From a checkpoint of a small transformer trained on Wikipedia: 11 layers.
Each number is 500 + 50 x the weight over its row's rms, rounded and kept within 0 to 999. Layers, rows and columns count from 0. Numbers have three digits each. The size before them is the row's rms in percent of the matrix's.

# gate: layer 8 MLP gate, 512x384, rms 0.043, rows 116-146, columns 320-383
# up: layer 8 MLP up, 512x384, rms 0.0451, rows 116-146, columns 320-383
# down: layer 8 MLP down (transposed), 512x384, rms 0.044, rows 116-146, columns 320-383
gate116 102:565490467440497514472465551575469461527510518533426472518509461545454501486432488518523535481373473582531515529551487523539472427456554528441532494488424492588414474516606466555430499491535524
up116 100:509495542545576473489539615417520464507542495548435517492468461614534552547580514367558426509612455580439499649564466479498495437537486561559467469526504577564527572434403552429554482416510463
down116 102:483437416460436506557449516521531485385402455540451519518466479460544616463527439421469543438506491577488482503518619486556528437498526548478418459454520450468541527478505515421526471460513621
gate117 089:599540451502517543427575506574521472350524532543488467555492460499540440451521525373443552523419586501553488574465418513462528469518537547560452398516515507566540434417497523489514577529515481
up117 088:338520528508491492409528448492506551518569449524578513431594584445408529517489426469561462533578513576471541511449487534505512551551534450494568523591409451535477523638542454490496525480548483
down117 093:507590551514535404468416413502474644536471462479468477471430524568493448549513500555599477453503446498547537557457478465468433500534508533544480513540472507405472534448425476542539507576382378
gate118 095:495531463546555442448458422508466484582510524516525493485506434581451448521560496630574485442573473535543609434476416443573534488533516445510482486470420557500529529594456518427464448467521527
up118 109:518478462502462471471437542495409504449509561442428441523516493438488532545541405511473468446446477511490459470520612526483451568500591497482433485413581442553502534457456401505452468496538466
down118 111:477578410553479452474471500504467533436414515500459412503661528546443440537418568547528504435561574476494510510471546495584485501534462476550509515449552468567503546648532404544543471548514572
gate119 113:546557525537517509451491632478517472445547518514444451464547523490421486457554481527557489591433450466477538557455480546462517534540388553470411577478502577558491592573484523462560548497507503
up119 094:588483530559497475484472521487536416549514462523612452564479507403476512452543580523495539521435553480392496509485537566518621475505580545420593445507510511528434476497460593520495567434567447
down119 094:449474450416516499486420477468475470554419502462435615511450483518459518547431457498425527419539486585491451495550498493508483488465547425591463491473497524486505440548559518497412571501494490
gate120 094:502457450581451502458557449518499406495455556377485508461516482538514507435375518554520551499562574521540477580453519553518483530562378512386527442516511510420510463531504398564477474480514466
up120 099:554501525515480464439487574504471451522480482455465486522479435444458578539493439520434475519476439472509392492556630507487461519477525460535501477503519518430508466488484477582484528538490540
down120 101:531510533487504479585459513525543568429553488489538449435618482523465516490493494487629536573445397441434507506415541466496529498550452551465428507486474402541421484502563516505438461441482521
gate121 103:553504482551491470575460463469551495448542526536451391571616470467424582547438545465511530502473538436501550506553415527555503563479502373551520489374458515547482376517478537515420467523568484
up121 106:483498538507532454531560490523424416510492451529381555501498466496579424504471449503579418420378441515516475405545510631540499553491525495434641515532585458499575515522477542509525538524459527
down121 097:464536536544491617568526488578394558509550542399584505394560549528469486480442558515569510550446486516422472472531463493574544570413552505534511446555593484461582511569529502539473557526449600
gate122 122:506469471494580483539534484494442532505544550467448421580524549493468526620432540494472430499500506447480486510383580475563443570451553457524446489451540538514479610478464551404455499497496515
up122 125:439532511468487524511544481556483441582603515538380478552475550469472465544413533512448450538563538496531479487380519435435415530429453508594468507449620480537512559504556506473524473420430506
down122 112:498526418517491470483425483504553445525654574437462506587531537503519633525434524467479448466465484529560432468393480460455435512502540457496495544475512477498480469456451532491503523495542504
gate123 096:433439529534542581459545511500402394468447466414515507535567460526615500492554528616449465526484539515547531478381504542543532491477618456490482463454447560414427485448562467437542501555635387
up123 106:483572508546526515480496557577540499515575483582567408452532537451382535495404462525486439477535558452529469502576425471478531511516459447475471505494555480448550576502521508462495505535418565
down123 109:498511435503470403362470418533614482481527462512566505469525530523445518550464488495528584474548562466513467566534556502523541524485467553571533476529473460444501548467420579506489545558430475
gate124 102:435488598468505498417526516430601506471503485436575509529561544461480548565494479529532514591481544459503405556538454491476437511508463460516516523531442533590421531518556416527443548426476543
up124 101:477476459583666503509539422535466532414513504485488569466496425585455406436472487549498476562517453497487507453532573527549485479515561387516518557497505530499483517574481534529531517449412481
down124 106:462551572469521438489514433494459519526495575531516493443551458477499540426454501521517422523547476542448430502521437555608516490484476461466528415502570513523444551466473430505562599577490517
gate125 102:483465469524508430484622453525491458450520497542564522543547496488513433467570577489526534581572529441453491524536575501516516533405530481442513435554454492436453487499530511528558488527482474
up125 110:463528465522567512578544488528523513551528433408528523517529437539496486499537454483527458484475493449546506509537529544440421534451579448502452447399497466490541567537530518484466503571500514
down125 096:495463501474445524511322509499482470517565469500442507484489551505508500492454513515505529494543443506530472527455466532511501451513467536445473442491505530465519466508512458463540533466475530
gate126 093:596473517528560507492486517466480583553514497533389515577483421568490509540467532485465536441483574376465479562460431468582573542437535494469539495506553477488437383511537560443512455451547424
up126 104:431549573482546560515472552496596514481526468488468395447586566546564576479444442473524482509557491511570569493446453490521533582542455518502555445487530513577553563425482529557437488475404468
down126 106:444537372414481469439526466474524509483545491461523428525515460557524475460541467555622583459493456534472498509514578601533539515418460470500604472447523443520484503422430553498517484525405418
gate127 095:478514493531529506501544440451395542473473513404612490454497506535432523532500536533552514562516493406562444577649530493463425485449549527448477492503477473436513514501551467488425503568510598
up127 097:495420520494477515569468557421497437570478481524488371447563486521486527458494558553532468506442467493615539499501423503556451467507505491512501520428509450443564500477423543471488512546522556
down127 099:476449574505486475480508478578466530565551493556498526508425462570481471445474512520518487457507460494454549526467473479488526415410435457489516527604462483534522544458527477505469451509504454
gate128 097:427490544516578541416501576505478565463439461481445421511448455498509503498554580574481455475555466520534499457505509559545625419430548492459468476539498501498401528506553581516530484509458454
up128 096:577530490538505407555463524461519411491509469448444539500443421550529506572523484407484459473496427530503529489521550417452505509535558573438510522447411512537519505630505511542500482622475522
down128 100:480473518555580458462445531506502496515545484450477438568512482566496492517561569426530465463480496478549489494508530418452576496486502455522556465604536589516585623503581535512380382510428482
gate129 089:530523484517503515495567511426471475413505549395484420621475454487603479554465482586447511617626518581515498532468471552551540516497550575505521547682561526406513452525527444555553519508460515
up129 095:492471521482502480507502580567521426476519572526577592418485434554397606500516504499475578467449544471437480518492421556485464458533494551540442521437447418467522458485430494500507494493570531
down129 103:461501524457444414350490486443595472503385467618518434500524526570519490497561598460484472528545563525434527509446521465510467510419387544510528560374454497508554635449380521505503546442380452
gate130 106:596619516512524445481447510525527521431586573383477567548557459527420610494558515445508410529461494500519551574445507526495523531531451548491535575472485487498516536499459473446465490521479518
up130 103:508534444459527444555402507557515450500500460573595569477504508598516521508505571364551600515487556520450567485535404561471491513460536527577527602607582521463561561537436467486500491618534524
down130 105:605565474551458470449459531490505606473497598377510497530531517544562434512483460459397482485503516473491477490536532504432469468468510473558493394598550471496515567580555542462526573594439493
gate131 104:534459533539508457437475440474513476484441565468407422494528475503405418516528471525560522575559554461491425415444521549511555448444490516572520541525535502505458543594481553366490557608488596
up131 099:540494598544482474499522481569485446483519515537507488543412553451483494454494491499465499488513548577506377449520517582468520445521545524478478502537541565395438515417436408563504555454527486
down131 101:453585517475428466539530509438522491584501531558406560474353501455488471517479497593574559449468456580435474444522501549603483561532541527445530496497507502544473484390474540462450497523514447
gate132 089:495458536445506413547536508517461448472465575565501507510478531513548434419439461491500521468526540539545496442516484554503535441479506551492437481399570426443565529477507480473578510476472542
up132 095:541475541546519438414549444513435472549471539479510509473488563416554517473467510440533463441527488466449485478535527482450506546461527487381468468501516507503493545587498451481529506571472559
down132 100:448493480514514551553545481543509537529512513422534484514494506491562580434470509530360481579517542525500485506502500520554507510554559502466476507632466545461532534602476494512499498441509508
gate133 096:501531450593453463452512518469468581460590461401455419478534509431459538471578475465500486537519550489474454425506551486452517513497527453515583557483540442429448555475552483466536520512481536
up133 094:529514588511468497541483471544500489540520405555489458514510549471583448523496573537473565464496480592428502459444496490572448400437479511584491500571450495474485551514543553512493471495477509
down133 097:429423424493524442427489582422477554526521453421485505557462531503514503430386499519508561480510481497572531509494556494497510473520591541502508453543495549466497503523571438470506389461491513
gate134 097:542460466483495557483568599542558542548457529534608512628468494562519405450490489515485462512425583491496534420576463566517471537466487484479564542510451445543427459496450534454521483523512511
up134 093:545501487481604446552516486529482467548512588625489477505487598518518416390553507434520454463568615523546545562581580452593455419470501565532532441524437542456474567463532433342501414502464535
down134 090:544542549573455472520548542480437469552490535454489472476567471480503473428566502476452467485504440545478561461540556595596493486493548497444475480489543559538476516508508427590531543396447525
gate135 102:467510496473531556478550546442469439512541545526380445534489517522519481439592522471551534517459465439532468500484548520419520561476502470502539460515510468501441553466432489474497471550527504
up135 099:524481529362475512561526468516431499453513499494491479448559540449430520418516426489443416508463547446555592522516479511472423448549428575563587513495568452458466480405545405524516503479486538
down135 099:550492448455518508441539576468522448422555486491467426538555519538536524544471440480442467428502551489528573515399397484443465450558604460480541483409487516507583548522430478347542442579459510
gate136 107:516520469510489457445449472525508457501554491483487565537506428440512497565487436532564458545449538447477473515576545532464421499419579560540423551526498572618516477526550543557429524591465434
up136 089:456526544483435510463626489475514477452444497528538450491506550534491542453449571568485525527472541501592461564491495491488523590522483391390520488581499489449544470452575408545613514480474497
down136 085:521545483421507602558469511515481433513534532527428537576465456426551456467527362485596449453556419515523533403492565443485461487445517651487483494475514531527419486495552559501410469519575545
gate137 105:402511527445460565481542544575419513465486564519430573506510499551467431557433520448507565462514485497571517496530409505597511564508503520451480516451455495563542556550511482500559414494456445
up137 101:548505434532470493569457459456488511413516481549586459530557498517578404531461465471475427507496577574492487477475539512531446530507526501604522562498512486452423439432601499395489511476532527
down137 106:553520443491553440442570498531481630456430514534324479532560512489507468497535505582578483473455543481506486470497630449411492495458542527457484588529577590435531519566550533492443420513545466
gate138 118:484509563481459392576475485526522436481549554472481542550480488535566582503431540436515509546515487508534458515528465508465475364463523486494543522457530600437484494517492511521502531506442459
up138 088:529496369529525599461438497529468540528435429497495434457523568462401506504511490599454509411506394605482545512479488495499425568566457536554519420503439391553525497491420541472546472537548521
down138 079:481496580504481398582544497521528381479514540450486537556505440557569559478490505438509427545514595456563441526539473500475520419436584429423476562448546571471497524509530485529437476457490518
gate139 097:547500445535484562462497452573493568509549525480424470584526463495502530457493481547420540508498527471432414495493603436522553485455557499499512412587489562492544547540507443519389508495524560
up139 101:468416386470507521538517483528494512493534467578412452504498587568484481437567510463536482528541491454518491603364524451511584408445450464544474465467535485484448502442478527453522426507439591
down139 102:606430549473588422435433455524555453546527492468438474477512585468531439465514431493377487477588475483471466550478482484368554437468493601473490559498546468514492509456405462468449455587523506
gate140 091:446460436465607469518466538420504514539497454578532507579542429453504462522515416566558531578418600500445530526456489501464557577509538479510476536437451518565493465460529513443465504458569403
up140 102:453499478534522500529439492567584554548477498483476469497325520544532516453583534402449550526458526473499506458599482638488542548589473486476588526470606581550467525545471506497523437587518513
down140 104:528444503462506470465558485538435487575547508431524500497472437517420514408557429489513488529456375500532508511558493524495408478510559479469516541403545432466460532506509546586509433490525457
gate141 118:514481512533506507492485602487512450509459512466534487506551448489512474511559514512582594524527557549476506524544502531441478579479556534407449545471456469600503538476576578531504603598548448
up141 097:529499520570499484457464556567446443486514496488542483388526493562493505535554465449468562573525560529498563552497488570510466552593522482441537627400474396553539483546496509530511575540496523
down141 081:463464530444487483471543471467448514455549508548455499536494543544416474506473476481506459444500399351517475471513543498526522483472522505506503419490585562433453490502532423481482537434469465
gate142 095:595463500486486513545509519497456535488541465526545517468640390544460559505513516555476492525436476468529478462551470492515508457513543432560508537499445539477520505470543555421505471476526442
up142 098:533622449428536448596505540530541464503441558508551539542452578431451493480492539440528524511518497520406497583458496555498563600553509401520423495531472535536506480492484536466481509491527561
down142 103:438341570477472520506553482368482415592552562499519492556526573598498490441437533510506532487369487451500489492491472455489448555554491465558495616517465566528498508464486574481524529468518477
gate143 100:572591483538490480552504460468491473542571549571580605531545494459489514535517501560480451511482483558523516456557492553487518547519497545511499496485471436593538513471457446513454451537561498
up143 095:503561522580541430381514569541550441574444541506522528547526440461516508510566459550600574514619486547470446434574536453484393458523422539549506473473490505457449472547528506443523495550570556
down143 098:430480541552482415517520522540480478494446594578415503487499486511476511535497532509482557496487461561502471517509577499511476450489437499471522338542503457519539604421505584467485494494485467
gate144 102:583514595542510536531526490538536440508452537566456432512588520475505515510487495547415550552476555616471565352450586489558449423419522483464446469479446526502448452522472490425432467589471479
up144 102:442424510516541451522489433481443453464458546583460508549458518510560452571475571514528404503535449564464467475421559476497574543464534488590564427489505481463551471463596607431506473576474468
down144 102:487458517525483458480529602537458578530463438479403447545566476472569458370554475481455539460552550490511476410540438451491545443460520517461441546461440584553516527627547414472441542517582508
gate145 099:400535465411416454424522391521498453549541536487514477534517497525419501476444538555457472499477591522535505418513538386469554455508557503522451546517565560491493462465573489441514504436485489
up145 100:476470538463476510521513614570506497474504544563454450518513565439351352478495470476450520547465426451552564504518525504463564540487534495510494570509485566451445465469510584516469516548474462
down145 101:411474463367494546518472528483563505496478565546469516481493464501494518576453446588509474514565421541498519522564570492464464627540516528522518573514530553425524492480501473481481567427529539
gate146 097:432445549455531529453512494512571441449528493563468556461495414470500438532501534475569452479445483487580454550451495434523575498531468529504419571487572592535537446446457507552448472543521496
up146 099:516542524479532525393417488509471471595546447447581549564483451411448529522507506536547544572516562426500531457448577518463570483510424558568516420499470545499564487532548484509491519561485434
down146 101:435534456512467483549527475503526543548549526460641520376447543438540518390516512554579496535477502510631490540526393501488590506525531468572507468483489516449517395522459536494512554479532531